config.yaml
n_head: 4
qk_norm: false
tie_embeddings: true
init_std_down: 0.0
lr_head: 0.00626
grad_clip: 0.5
final_lr_fraction: 0.05
train_tokens: 537400000
Each number is 128 + 24 x the weight over the matrix's rms, rounded and kept within 0 to 255. Layers, rows and columns count from 0. Numbers have three digits each.

# layer 7 attention output (transposed), 256x256, rms 0.0638, rows 40-63,104-127,168-191,232-255, columns 128-191
105136134116099126124122106128119122107153110117128111155131151118153160120178139106114109115148107134131107114105125109147150148182099120139109130131128173138115134138115100097119143094101154
154140096157135145143115140140095138178099153081133140120163108115127150135149111152143141125205126126164126121153152140115103156121124140094129118144088101149131100120141122162146165106114137
163111073167163146152153104081109142149142167139139098123153115115135110123134111152098147109108110104140121117133177124127140149189150119102149120117157107138134163132107135119175094123110082
173173085108156174138140143152127155103161142160139136132093101122115158088100168128117128114127151140106111117111135110143157180132086122126128096123173163090132065083113105152119116204113157
137121135160138108160158153159129131090121153107094096141106145093162100121124139159105103116157091114162098128107101155166121151141153132158100101124154107097152165088148149173119102147122136
110110113076139150144121147097114113136104201142085126120158165140149113137118105221161141115144163120171142140132140141141112087138136159108104124107140108141130118098106124132141128105127123
177133098170174103120119144146139125176145127115127131105103153096118176139126119123116134120121152136165146135132103146118149119095147153094121103140191145116145118089162118116132138143159097
094135137142146115157155091091133099132105105149099087031154176116127149140140112109119120060087143108129144104131120141099116118145117158094101111154138123139160120096166133142151105180123116
161063131144142163141091105119165109143128140105128145116106142095091129071154130110125113143125123118152134123135149158127123143115139124164180103139094160125106165107098123128156187107146143
158116150119075115083186154136168090112135118154157146135139125125130139108148087117106133087136162149101120099122145100166146115123127152121109131083142093072160126118122123171098141129137141
139101151133169081105087131137142136157122108133096113091133061147113141142152143084131126140157124092167133122165142094120137119135163151110081125147143086137096155076125157110133097168160120
126148108131113096140079131177132154150132141112135147149156164074139059124134124120109158133122075125131122137100123115113155106104126152159137198106159116129127130094170123096119096117116160
131171159115155147125108121117127128130134128141137124142094138145148132118099141141119165152128090160150163122153134125113139089169144150125143125091082139131112109127115166076134163124160122
111123143145113129160122133121127116128087114116138157133129148163120136116081148131155123116110107189139156129122124147141160138127154132112124120095096124113153123095146155114176120156166083
107141130083130130093126140124124103052125119129120130137103131123154104138138140135125122118147147130105118133119137145130171112112126089133153147118136141128120152135156134148150133154141140
118135110147143113145109083086164101132122120154176151123127176166162137163126082111114133170135134136142128136121133124126127113105124137097108142144091162156116184142077110130122116133133095
152155099158185110139108121143094117130149119124130148098168112087124117098100124085132120162101119151147171132138139135147130165121109140110122143153160110088177133131153107170150107145144142
093127125091142120194106141166144127162135131109130092115150111109136120095105104151138104151153121087141103146108139106106150148128090135092121151103140165219109123100136103088110111125143142
186157133128118169107164137109158154132100150131142127142155145125130103124094128098154089124126152129138148149125136166081093126124126163171101128096133111126112116158116157109126158137151124
092125093086128151150144153125116166103142145115117156119111120104103110129129102101140129155112143144109127124137156090124137132104145127144120133130179117154096080131133090130149148153124145
139188138091141121103161119137097151157100100125124064115123116117070172076156090120148103132155101098129143116104126138116108142106173124142142163128149078107106074154113139084139157099114174
163142144184158151142086075117116142152175123098134123124155071144126119093127166105088165086110145096086117120138127137115121168105121126129152111154166146112082135150090116143141126138144139
134098110142142165139082093149115126158156113116160150171098157124130150097177138093155114161121110150128109132138138150150129119166118128109128165092156119148152115158145115100120144095154151
149134097105133139115057149127141102165103150087142145166128110120145149129144119151086115115151108167136128125130132143112134131152130088144111111126095118179095130098139133151145107119144100
151126108136149158160118132098151124142164163129137135168134125160080101157121158117180118169102131120149165134172126111121143114109136117132157128141118115126113101102127115129169126114125133
153136183123127118100131071115172098151151148111104118110120168198123163119106142103108111127092146179139139157124105064125158105100081070104155118099117167166122129132116146077124121116133125
166106132081118125130133150157089148160132129113145100120107128155158194127158197107133084105158149116143121113124123140135118153127151149164137168173118110126160129146147102124149160159156092
114125127132101155131140156125107126136100079133117070126125138126145155189125120117170090120140128113168152124115133128055155124141104120125114150094116088163127099168152139102117154156086095
096092124093128133140073144121155103158157151102125139124111125121119125159147107169135148141136139122177149137078160106085125127120127129144159128142120183111126142129131128108133140081103103
142116116171143124083133123115158120137154123084167105111086158176140113166148125129136095136125129175114149105110119113091137119099142097123168167136074147138143141161133171074108122130115092
152132128140160121101091140102136130140154099120138120145146077122129139130168163095148178164146110120063131100130124079078155116137164100133113136172115084095102127137136152109159083129121150
178127093142118144127110135123163112138096159123136160128102153155168083149099125076111143083115126165155102141069102094122153115147103131114118157155124172097117113112083140093134154105093099
071110144127134137101119114121091094093162121143136136118168143128139101168114094184147123144097126108146144134111130078108128104130133167092110168122137091140101142133121161136167153152157138
084122137155156151125114095135146147144183143113139132136067097126149074141099174118144159185134141125150140068140145111127135123129103140130126120137114102176138150104104136125146151115127114
130123144113114130124161127155122111120124099119138152146117076122157112126103083154127133138158136136126152107148117118121133106101097126135115145150135119095116162123131105141148147130066143
131128146135113081092165120127087112127132141127144151149083156120170116122137142101148114120142149119123151108130116128107151142138156123140139079128131146129105149174106134116123138122137120
103089099143124103126142140129142126128172109125118122112157128124140151142085143122099120137133102129085142146123087124155153114081160085113164120134195119120111157075176140128116116073140151
119167106124162142116120133131095154150142102118148081147103108136156131122135116097136131132120111141123130118167114136147106094143095097106118127141114125150117134138106068116109140148131152
149104070138142118128134077127132133116127132077110116100086145122142121133119124125113089138101130124108150117130110126135144136141117128064096116114147200130146102130122111107112121101071115
138138103140121126140130153123129153138146121118137161116110146111066105142159167138128108106135134117109131098119152129141145085123118155095128128131178121110128076151163122130169138141113141
126137127099089168144140100166169129127146166141099152152118114138107124089100129135141139155095106076136074086143099129106121152105113101106144088107145156116145146138114112139112131088133154
115102134118171108113105097110107119130137096080103157134127096068103090140153101122137157118113123101110105120157159132157116117114114114161163123095159113136122134172064125110157129134107163
120116097179157140096096165108078131122155126115123157123105125102113167133122113109102080149078117104100112133143128082193134152150145105118141152145197101131101126134141090159139118152150145
119124093179155183109118137151130113127125116135126120111103138184094148112104104112121117106170142085104093122147125115127085110123138107138104097119138171156132100119114150105162093097137145
147141099142130120103082110113152144132090122122149138151149113137147125098123151124131141112101169141132073152106116131140106134151102135112088174099105161143151134079114097141114146130093117
110110105134131141126149197095129134166150132123107095166130145146143097134133133134166141084146148125141111122135186113109110083116104119135157085076139151105126087153095085116150108144121151
147096137091101136134124170145163119137124130190157127147149135141117146153104124090136156141134132140151156147110152170158148153103123124134112148174121104149133123110154154126146093179154105
123145160122156115131149136115128117098144075136113130124115087168106157123132192145091132152121179091129127161137113170138118167150119185138169123130137160113110095161113169131109131154127178
092122078145128165116156174142118109130127122136112151094089125143098121126148099163140175100106138107075095129124200126135149122117145102134130085194127141165142081143122141123153133148103164
130093097135109140167101188154103118112104126153122157150186137100107128148109093145172130129126101108158148110150156160102156150180150176165125187116130106156145195173152107132134088149141139
104125155124108095107077131101147125124163094103141201129105121102151070105136090147137136126104116169145091155141110069121132129105064119160103145111120127123122121141135142076119126123084180
139160138119148131129121162128131108104156133148112127140169127153120148065124121133104173139112114147116125133100120090166117066149160131141112152135144112127094138119098119139147140181148168
085086106131148140103122137108108177108126127149169111121148108151113152125103137103128127126074166109088103120142073130133156105119131157071062125131104080145164104113113103130097102166127075
097165126167142150082131113106104134136125075134125142155130115138110126116137170099123138119102116123115131115101152151154119165099129090111178156135114158115089128121206125130126096146115158
119101099114110138183080118125166153065088162126095136120117120114142130105155160153097129129144065124101121138133127144171131126155135126145089118127135133079179105139113089143100098132118158
093097151089112117104122082107124149094169099134128131146132087097152117162134139172104110127187107111141124106143131123183122157153144155117160082086122128166102132116119125120123109125143182
136170141064143080117126129157122097113049139112114112149088160113117120140134113108096149116129092183105108141152112157158146141074123105171178128131105163159150092112108113104117121155131145
086155117115102121147164150122113146128123127152106141118145110131133158108132084125107114110155139166112105142108138156128129125131159122106131131111156139097137156163158099095136089131097095
200141109106144126126159101114155110103100157127122122158103183072102132145118133154101120133131119121144136123105163124141120142130132104116128118122100123164152139172096124121068171148135136
123125123132178143102113133125128160136116135135059093117139097173074151129106090154118177138134151138143146168125149148125109102124166153125141123167076143105096095145101153132178153150151092
186100130147154141116172119120133135109125106166139149120115152126114139134109133207107128137105158120092131091142129147135108151102128135145103064182136113171146135205097129115138138160138099
150107104156106158135132139129102137143134123140125092158118134119111150142145152153125177154071195117109148139132161089108115122089116113149132143134109107143126141174089194153139110119155129
150152122156148146106107123159139089154123115164153117121149094089102133147173128132135099135179119148130119115140140115151108124092134124179195137176123112124130129103101161110164127125097135
125136110133141173151104130110132120166127120118135104176080119118159152161121095111142158144132128142109111135132089092117057145092113131116122107120130115130137169133127135135139141085140174
101117147082122091121122128093112148117149125116184131164116142162087139114118097127140164178164143140152066130093092073125086149127161147130081082088122139098100114113135166085111122085122135
158123148121103145094142153158129172148126126179146199125133147139176144121118117120144170113105076163155123096081079094156108153161105134159126117180129113092134131121137155130168140158095133
115129153087120109106137080135136128159124143173107134117119150143122127128145132113165141117124105094120104116121116112141132135123093150119138083099129197169120096112147165129134161151138169
127112165115138098147139158151105116122121146136120101156172149085144130134131142152117156130114113116162111127122140127107121127165125156131138142131093101108150132125169096108110129112164070
049128130144118122151116132135146119111124141125134182132110093120125084131115123126101156112103113141122133108140159122137123103144100140116132112103095146135104117135162108086125126139114116
104138130167112140124145076146111116105151113169159129070095177124103102174128088121109093146108130175126114147077136136174082145127167109159141125141099114102123154150145122139147134134147115
155136131164115082088124125105098146105113153119127143108150113092138122110141089141119147132125121131123083118138119099125138106110111110123146097127125116146121145171125146125142130127120159
111105119136112118144145113078136098137158167182143121130156180123166115113122071164180194143158121130145139101146135093137173133120134106138140143143160114116149129098115109081114123107099086
148128154091131117114101107131165164074077096098098129122095124101121111093102115121105137137135105135125094130142125141086111164119129118136146110108102117160144165210123136139108113142147074
129111132128129075127139138136147149143161120137133142123092119151100096132111158143109116099135128095123135122114133151142099102103110136091147101135127133092131109127109093105132147090149125
103087143113127096102177100146167136111080173175135126121181158176105115109096115113181123180127124117146077140137138116151138156110122117128113116111133138138119125105132131129093152122138150
150121105123137119096137126130134119143109139099126145119123111103116096112132124126130103128119056112135121084167133143141094135122102099123135098145149140108132128161110106109138157071108103
136137150097120115138132114094145124121159121112090124137129136118115139106134170118128084161105132159098151142155159142133142123124125059135164102153153134126170130132086082102105146105133065
128133147139107150166150125157095132122111113150143138147104126145164125135174159107069134115118143114125130143108073155160149096106127140120130143123160152137118112149068167143115144115159106
150126148135105098148153097162072103147124140133153130167123113133104126141063140120141100130128131137157132139138123137132132141130125144140142086103084127140141141096131156127141161131161125
152143173172157119140149128150135108113125104088126107184119118124121144080126189120134131186168141139095134149137150129124160129109138092133106119081143091109134172138125114143083134078167120
157146156122106128139182160127080118143125115136114105143147144145098160134121178133142103130133165109142131111115170121136130131156153122153132083113147099102159138129123116155129160129116094
133115101107149126168105156115125137109111101107101159101110131149146148126144099134160156131102113134125105159116089162130136106112190143152118119157103143151125118115144112116122157150078168
059154115111138148135128117143140135084132119126147103101143127136094151118124116103145085153082121119112092098147116106118113115119115114171131153131139166138142137151146144136138084113156118
141113110121107150142137156128147153130166126122178105128118137084115142128133129104175115089090127129181163095103123131138112093142097163124119137147113093135146148105129096124171125147109131
090131139100123150064126134144119152135090104103157109134111123175116143134141102089148116120127127136160116126119143112112071183113131142146120153127071155079109100104169083126136115146113141
075158149097165120124106091098130098084123122172097175106126134146126096131124104107121159137140134107142119080112171158110170143150167134140114130141149166149121130109138147161112137123093129
123135149174106120139143139133121163144121164118127148148120123105128117122082128167132143139110134106108126132113132111153131123130172173138078090159175124147115100111107172090143134152145153
147167151074143133099141108163074116099158154124133121135168096173135075098136134151138086140116117115133142095155156111138131172157148152139150146097115176155147112111115159124109119117145117
168131172141111147123123154144163139126098099131152083139108133105170153125159121106102128088113118154096131169092131144107151062150123111114143133159165158125150125131100120162136165169138150
143132089159123132144149106113146107082094118088118124106151136129150133150158172124105083140140127143142162141126151128124133179113156112095113130103192115119136113136151136133136136116138141
137138158123141103144124198157155108134114141113159093150135080133142086118134143131090146125158111098148129093150126086109136130097136070138122143133119126122165178134129152138054141104073088
125142141140122096127139118095136128103125125089115149133119113160156124112114172148121122110128130153120130138141123126141183132114096099116109150101111128149122141132143127147090135112098142
140117126096098134168171125100106113149155102117107118126118176099148184164105116104125106128117143146151118110152130158118112141136140147103143087115146114135120142127149106132095118152119103
141114110093134108138164139145156102118072096141132109120088108124134154093157126175132114190147086131121157135113109106116164135136142090137132135160109114101168142105154125097094147128081099
075160131169170117115140098162098123168128090130124124126099139134137102121105142143120108150114153127102105075147134071132131078100135128077129135112144150087109166137139141125152129097143103
123104156108154119145158113150126152102072121111136127098124130118093113131095090099183096133135092120107148096122117112107133113126139143105128164140143141143127148154127085145153093090117109
# layer 7 attention value, 64x256, rms 0.0341, rows 41-63, columns 128-191
153145086129096131136145163094149140134142125114139132149102138095108139127104106088166112124154084116179148131101156116119122139127142131152101127129143103128154118107143056148125123097145109
076137117116116128129154128140131127123173084152105130140168134098117106113138121148110135199061109151111131102125143151132135119154117131110080093082145128172100059148119103126077107144132145
128101174137109145143120103104135143144171148130133172149114111128115112079123138084138115098130132148116105150097106160180175148094167137100147151120110149149135132137109112094106156095153119
147109115140139130113144142129121116092137068133118170171131102167157095127091065170124115130114128129086088119111092074149119115100131135113140150102104108135102086098107088128129088153120124
113119118123136149137106175144155147169137085133148092127116124162101113137102138090146114155113097162152099144129126180120118151114115102140107121136145124129144148138153142125128135127121177
133074145124138142094132089134152114134119195136133113113125169121148145111129165160087116152179144124130131130122131128191099105159115144114121146087106126098147119141114111164090064147132142
106125144134159134096171128127109160125160120122138145174137115138134079132105143114158119151126104139124130085123117158119159128118125091114167058122112115162132135118182111140099129160110141
130148132114125095141148120107194143141107134157140137116105099149121070110089097136136141137143103161089167088112112139142080134129171118112101140145073132140134150178155162130098087110085149
127120140113103148154058146084134145129119119080111114109144171119114164123122101127107127111170191126073142121135140124152098096120144122096140130098130130115148134117130142124116088150119137
151102127139177150159123089142135141072150134105180123162060178140156119090121099150110133115110167118160131137114141162155154123121166126116117123147114142143117104103100136115119149141139118
120100137109143130096135174115154077156115150108118111106101084131119133167122146111095146134120162152143076149135114112129140100110130102151100143142152123105167111167133112146132157122148060
124151122118162155116120119122154159132101140157141125115059161134096130128148152128135140117092157093131088123112117121138088166127145110142100120166149092149119138191093131182159143147129099
207114093182162110142097152126113126163126105140097130111136109096144112140124123116134145099160186131136115153052120091091097154145067145140133148117142170114146149139132113147133150153106195
190160126135116142161177151127125134149123164185178123121154163146087128110160108092149100135110104139145113137137120099102116096122123131152148140124130085155129124126099120198099126177138091
096132131105140156124116121113147103123130139097124128132105076081128132099110145126137153143121138144143112146150123162126112127100161096174172120111114140150120164144114098150148133162120108
095123152059144114132115098131094111137134125093125111122119138150161100179176102111130164128151134140143101117107110178126101096158163147133062125156106162160101120168112113112129119108090144
130153100122120139082156113090124147142117109130149105160120152142131132157115143165121140120113095156168095118136094141132078143145124148139155147123131130107102142085138133130125079112127118
132102098103119096162113138111080137103094113120099115101106122156126135121149106136126120103145137184097176111112142125136131145092117146129134127102129152142124120114133112142119090119128120
142142150133081133151130141082115098129091161118127105115116096119152126147129144152120166119123160104131140105138142141123144106095129173072140143116135151107133121110137117131133145162134108
087111156155144132129171090104124118122144152145115116148087152125132125140145118096140163119141076173132117114147108121122147121075173136072152100116121121131150150170237118106109146136197137
127115107140142164081156144110128113111079132103129127122125124165107109162109172140119141142142153112105107103141106115156089093100112111154156104170109097132130134112105107122102069084144074
152141083103121098128135114127148090111124128137114093108112160100158110143153152109124104171153137152095159096136159125094109099141100179153149137127133113122148154116111137153093111107141113
129123124149079130097103107139091123163159116165134153088115140120148157128113071179114163097153128114115127094124166146082108101126120094123093127100116096154174115123123112091125142123128132
# layer 7 MLP gate, 704x256, rms 0.0784, rows 0-31, columns 128-191
119119193105106127136120112110135116101165117108155077119173119124083107140154139119105140162137132137099089167120145112154146200134145167060100133109157157120114181142131143097192092113119140
160113126083111129121117153107108148140124142183139127135105120114104123123056176129124107149115138118121100056134163104140106134103091145109100145132156187172144141165128110088131122117118071
117190098134126147130121118170104135161162154142114092101112167163137123150098127144125125163119123159121102164125136122138132173089169176135139161153156116140096178143136090126097132122145128
124141153139135120115126140088127120084130112111141124133146117167121164148134111118146105110128158151115139117105096080175119140177124123116119105118123095158108160105137144052101158114161158
122154149181141182129141160169163170125150157140178106098164135128128139126121094101122124143111086171132116095119122141133128129086130073142106114134114120139108141140122122138139120105108146
107089109153141119114124193156137156173155169080147124116120114123151138100123125115080139117099128136113145159107105152095138104143130130150158145156141115130140142152099135116126134113075151
113129106099146186097122102154107104117141130158109116129097149108141140121102112132126139130172134119117181115134127127119154101131097115071144141112110138065115131091091166124097139124148135
121144173145093099104104097142139143163152108100123114144189103104084096154134168155171189133144095120108130177145115135093122071086111166080133124165167123126176112121084144157118129144115148
128109134134132145143150106157150132165132105108088090157153061105114113093126124149085180150147101106110076163127139133121080159125127119139136114145115145129116111125151149119099137096148125
098144111117127158103133138109154109119193116116120096154141114115144124132133128132138104104116135110158119144173107133132127142094151098056103126125133122134108136110166133133076089104145110
142130130140157089114095170106113091148100123113139121135116111102148110099148090085100118119124122146129097122148113144126132069123114102141128130107149110084116139146154124108130164157123089
106113164136121122147126139115105155178100151133141134157083092122096130104114136136114139124126116167122109123098142174153108147064107128145079143126158097114136132128147135109151133134136151
093086153132183129161126168096156135115139111139097131093121094126102133126132117163182108094146164116082087098108136062096120113095140088150121154166143140127136163098075179179092131117095102
211153118116130116079124114075187098154122121154120138061130132155103115124130159124137112179123126148109141167117096063177106151114105115119153111111102084188103150129138099104125139090101120
132130124129118095128132157095143129145115140117166136163108174114110116118090159103104182125152135107133130150115151126107159126109158136160159095099127133153111127140156146128128128125109135
154130145105116115142177135102123132086135169142112142136138134129087095105168129152127094115165111140140097112151184131147115155202138132125055121110061115093135136133137122131164154152135117
164116132124105101106143082109128142144175146163133165103101095132157154118147178128123115160142134110125122175141103110071120144139125142075129154132127124126093153136088144102162140129170180
078101158114107125111103122122134172096109137109127140079180124165117123166100137139148105128174133093154109122134110113128153149132163110083121103136132069077142125164138163120101141129111120
123093104149103127101137104147129128109114159122140143142112143167079130153142136154104074155157144136106127133108122158141088130146104068129156142086124162140147123106115104124117164080113151
103121120154140117120137137135096159128143149135175131135098106120176123117126143109171104125111122128118130107130075110139153147125129165160112142103102111104138136138113121103130129087098129
170091153111119146124129141160149127119135138140127116143126155111125155135128090159114141101169124101111107110118138092096132098139101151108168174113157102146126117112213175110133103104114124
132121122125164121114105142149110139132130077121111170125117134128147107113101151151145101122113137132123121111164094137128110128072124073078130147091177109119091133150155142127129134149179160
146186136107150150125113130112133129146148129100136152146149132130045107166062128128152092079150093132115142164192104110102128094144140122131117125123093130130144122064127112147115149143132121
102126135132115109106170114152095123114109102130147124100103134132124144117164114131107154138096154106195149185174124112169147098123143116098160148163157172121121122168074122139111110078110122
127166135103130119099093072113128161120182125129106135102147113123127165142111137126150119119136136181174098129150111131134140055153164148115166155145131178132092167132108132124113136105102120
119137178113153105166144131122114084144143140099131152139118108140134085131122137132165101110183112101121083113084143116162125143109153164147130158127117112109154156115123089128082140141194099
099138124130128124087132094167105157136122129108098104178151117168135111123084118101118126167114099072160129083135117163090157126163118148147124106090132123104106106115140096099154125107076152
127124112124152145128095109085145133143166175133129137152135145144163088132114082111112141111106113140101075180139116096162099140147121149126089123165086087090151140133092129111132115131106133
114113100116110134080169162116121092101122150120113137162136123112108151167112133072144091103117120125167147135142126129119102125115119095096135162119103102134126191120114114124095110162184140
121114146098163105068114136114119102094118123092145156152077120163132185147127117118115119158145122113135095166109124131143161139146129132084155101136102153157145141139122100116137156152180108
099150118084141107131120107147113111199140080140117125153120107147136091119108156133101101132129145153138125129089107114147134125109102131119133141134160135129144130143128161137160121101129052
133109125142172089123125178147125129132152135123122143111099159155103122127098139105104136153115136148137098173132135119127101108148140121119108160118118163117121121108140131102119158109155157
# layer 7 MLP up, 704x256, rms 0.0808, rows 0-31, columns 128-191
170167158105123106094120121101088063093195150098133129210151131076101124128131110156182096108140165099109125142139123097158156143115113127133074173160181086175173142114167176166107098140107121
126121131123135128102088162119149145139071163132128088130144103151128105146116119131157138168091116131138067137117117124152114094082123131093108123136155106123151094126146135092147136152147135
159111098130136127143127089130126097172098137126130109116120139142134138115117151143110146128086137116144081090123161118145169110132088160133114158127183097085091108097117149114125104099135127
122173158118103112141132104133127127194119112142100131113140103146104101109103132137080159120164128126117115102144139146110152116090130121139113103112097137119118112141123134156137147127103149
143102124112123139102138125171121118151126151141119130181206111136123162149176135123127130121165131154138142143132158168132152108134123156124129112150137145172120129140144151130119193126159129
148135132149168175128154093131137124139144115117142131112167075113127143108129151136116134119132174136134140100147080095116135123147072126093131137149121129121155140134107154114127110119142130
117139136116110093179105132159156149114153116183128170109142158128141132138161132113111108106136099123148140124118136130147094144115138155127121115156128134132155152138107095101159124136148122
109135124102132081099158186137150059166160145137162128089145167116137151101103098099108111156114190181120127141120129103154145117075130107151142142130107086167099099116093121127132112103143137
106138187083110137151155118159150151124167141139124120148117098147129119119149127171064083150104144148131127175096128105114076189128107123109144099104084126144106150117128122144126143128132092
103140143158148163146105132138089098154131100098143106109106136149108143090166092141156154150121064143116111122131141104114179087157132147111126091098095116119191121150122151114147191122127108
130154118110132087136107135117115134083129114137180115118155161101133107162149122107129146157186072137107126127162122092129134139095157105128121153140090119117149131132148132127149098131098094
145056068134089128079153122120125115122120114153124115164177118133107104145115128101138121137140089130144138135138176136146105150147118134133120134184100143131138163152140121129135132100140120
119127112212159065117149112109120133134144139140097158128110141133135122124161139157135120153154128126112134121138169082158104121107157130130174158135162127103120078152149191158116139165120154
141144138077118153163135172151133081135133127140128132143084108124164130118150104139092146108133119157123122126093142157161130103104143092138129111125118136101060139168168099146095084130156127
141153132090138124117123124095165123124131119133110111119120097113159088123118154124136115140154131092111129124091152139102138143121094121140106137149130172118085125146087123174127160114144128
137136122138152132160080130178111120117130143165116100131101136146114127149121138155114151089154131125131118095154102144106180095110135152140109099139140079133138154121108159128198143091117132
088111127080107106122121137111129173124129104122119110160122121112156115150106077119112157144169158134135124118108154153145111109150127104125116155091102136125133147158123118145141120106113134
121114133118127130146104155123094139123117131118086109134138112103132104112126123084157144141131182096129111129179176111110135092133148157088130124129129122117159150106128148161084150131162127
132149147179121143114112097148086085134109097121141147112100109100139119164160115102178144140088139112106089156132142127094108128127169120175139106063121131133167116127102130148123123116124103
137129141151154118158161134066135157128114134147152124113151108132146060137127144134105134129133098121135126150126156126128138123066098150132161112141119130121136131103146154130118097131173101
113142110079099141113116156129143116075107117127151098108141154146113158125148114134110178123127135112097162107096122076146133117138114165141126144102142147080114132138145098158179102107130097
162137145157135117120115165147098132120096108102121136141077115135174102127122134185150137077162124111134137164161138160111128120152118124123185145127111107100120156154138167100128136109134106
146168120126113120114159130118108143126124134109171118079128100128094139130106125142153118122115145155104138128127127143178115113085089111130170166142103142144123116183137076131111149101128079
131110125126090106146116120096074135144094120081110160118128152116120156147129142125119136141113147137114175126168159117157106147126152132109146128103148138149137109132115144107144148137147131
121174135134147147138107105121131093131119127122180141100102089155133107145135120149145147141179112144126117149131109139145162135132154144119112086116121162110146152136085116091136131105138150
174099160100083082109117140068178124145136160097175127131095139189081100135106117111138098096166121092133118186123127136111162088100118125086074127105152133122105142155121109128091175120184135
105097164109090147150145144135092171130115099108130129120095087154138101137146105175123107125120136109085116125143141121142172103136131128147154161103081168099144118131154159130134103118180104
154096141118132144118110103116102156126123148110157104168126174146084096125148108121141127090090107105106132157147122134149115108085110079151147109095152128139156091102179143104135139101113160
137141123134096151137115100142080126121131132173162141140138123106147144112139139171112114162136108163107110124132148092114093157129108092143090155075131136101114125106140130113120136118109155
131123138099066129158114116135168156142148104142087125116134127122147147137168132157093131103085145122122135183198121119165145170127110135151152125119135112140133119127092149156105142108136056
146132083117115097137069125130143136155135089113134099090144096120140098125125123100087122138116125105107105134088150136094097135126152135135106113115154130145117136168111125174150086132153146
173108126135101074091175124143108134122099120125114099184170129131123121137123167119094139143109119104140143116144130159098117095130115115127109180086139174146166108138121142137146154102125128
# layer 7 MLP down (transposed), 704x256, rms 0.0267, rows 0-30, columns 128-191
175128133095152103134150089179179103120128100194151089131127082150161080141161150095119147130119130132115138153122114054094123152073131132087145131145115122113103148126157157117126114137130129
093129145115121156139113120111114102154114132100122131123100117135112116138127107162152158126137130083128149110172097178130142114125093131177117098123154109132129168104089094175145126152147152
112126144110154163139115101162112114126133119135142156139142093106127126128136144079116110116121123093096138128133137131108101137136133152164151127100101104128101131153081177178148133140172163
172143141148152119151115083144148123093116152111134128167146128138144226143146114148109090153144147143118145124159131124140167134166120125116103100171116120120125095147131120094141121163158100
136141153071106159120150148112114153119139180093113126164123128102112154140137117146110116113147141109131131156127116144139146107125135120115141128134127134122100119121104120129119161157132133
128162122140127135145128119136142111098149100112128131149164126125129083124144142112123138086122145127147146121158110129123145141096107136114135141118152138132137093161158158102114123076088167
088135101151125121103123130141120128082108113134158185120093130131152140124134134100099097133158125136147122120091137106143091152124123140105139151130111171140150151181123074105115177111103169
138172132140115170119086131145144147168142125144112113151164121116167127128152110172090106148088118119128155106154088127127164076112132143213137125130154128136125131069147125158098117107158126
116084122128160124114129137176135143145154075104132094156129111149178120104133119129049129169123125080133165128092128143107098130108101124108098125100140091114170087136129124149164122103156126
118094115037128118083123133128088127164094153196104144103160145125077133096116109122130118112099157155089126137095124142170120110136115110165127151142136118122104147131103109092126133145155153
094136126128128190186148104092172147157145121145131114137140138129108125105105138164114122140142108156113134106114126096128150130152122095132117133132099159117146137145126153084121122128159144
126142166118168177114165157148118146085118124129150154087125114167155144127154082170121115090156142115101123124148138122104199102142156114084135136114155164104081107131127108158155133133124143
128130137155101103123169121096136114106108117120144151130104159152120109143109100128125146106114131141124106145130088154141159128111105132147143158161113137105118068147131119140133110123122127
167133108141140128151170137064120125129126109164141124167125139165129169119143108172115147122153185128125189072130143141151135102106107115129101112160119121080098155134112113161110131132162122
131109134121133124166145154180136145134141152137156143171120126146132162173126103107127123116151137115150148118142121137133143151147090148130088128115148129153174073125107154114130109108129122
123129134150161127183148135082146140142130103136135152128144123125168116105135160118145129127170103168148101154131125141158130127111082140125138146123178144125075099092110118114111161121124128
103131142130116119114151103097136100138147148098119129123134104133111135174104092118165151119111114128126074117124129116154067140071136131107163139124137133112057097064133135131116158114139077
117088125118128159060106120154166126137128131148115173142123131112138139148099156136129148137133130150159118137112133079103116121151088140123116120164120155141158142148143193107166106115076111
140163123157128132150092085188080129113154116167164129111088133136159114088114098140158130173095172136126117101158141078131156141128155137165116130116127087125129112136098077178121165113144137
135132139130101140118126124169139107089139137146103134137144152104124194134140148155151093139150139097126157165091157117077162140146116121139109106119136095129094116147100148126107160140103104
132107114178125116177137106138095132128095138157152169129120177132128087149127145127096095118160073151068179132122121130164122166160152130124157065131104134144099093147076134153166130103153144
119115123107128152104170150173127176122168114159132162085134119101117114108173122172133098112144131142116152114133097127119145164146127109117132103136123098080109115144132095137106133131134091
120117148099133108145132139114110110107133130126139158099115165101111175119129137130133133097126155180127124157119148145152069125137122104123132169113154090114106124140129130116111125145121118
101097123121121124118144110136115136150105147120107136089104144094142143115136132154117149172142155146136153107167115094185099082139139103144118151146158129114166133127100122137133138117105123
080125103135167114123119150109137130156094146142097158149140158162107140132131119091122096111146160154142055176143105093156107164104105156110142174112115156106146122161161148170133081155135111
101134135128116106133156094097153102127105156143162055103098140165141102122121145105155083118140130182118163188149109114109099136080105170141139110150151115125114093128109128109124085125149151
168138136089114147135114138079114136139128082132140109104170185113175127181112129151133143135135099117134107109160118081111127128099152159098099120124133143112130120111084146132155134095161140
118113121139134109130133104159165186157137086108184161113136123137139140108120100084151129128143134122103148150148146095170106180163144159147077133114129128183160145139082134145138119146169125
145133120136132107089132092126112130129126166117119177089171097132120134137150139126146109057129120158136144127105133168108152113135097101108151108143119098147096139088132108145132160112148157
139143115131078126158154132146138117112126098142158100160138137115118132106085153166098168121117111144124127154157161080171091134082147102093142116105145097122127113139142116089102116100071097
156147113092137157145134152131107116108151143113108147161122123134138132138114109139139121115121121114141158105158130099116136141128089146103179047154170152099149131151081114118144120155151126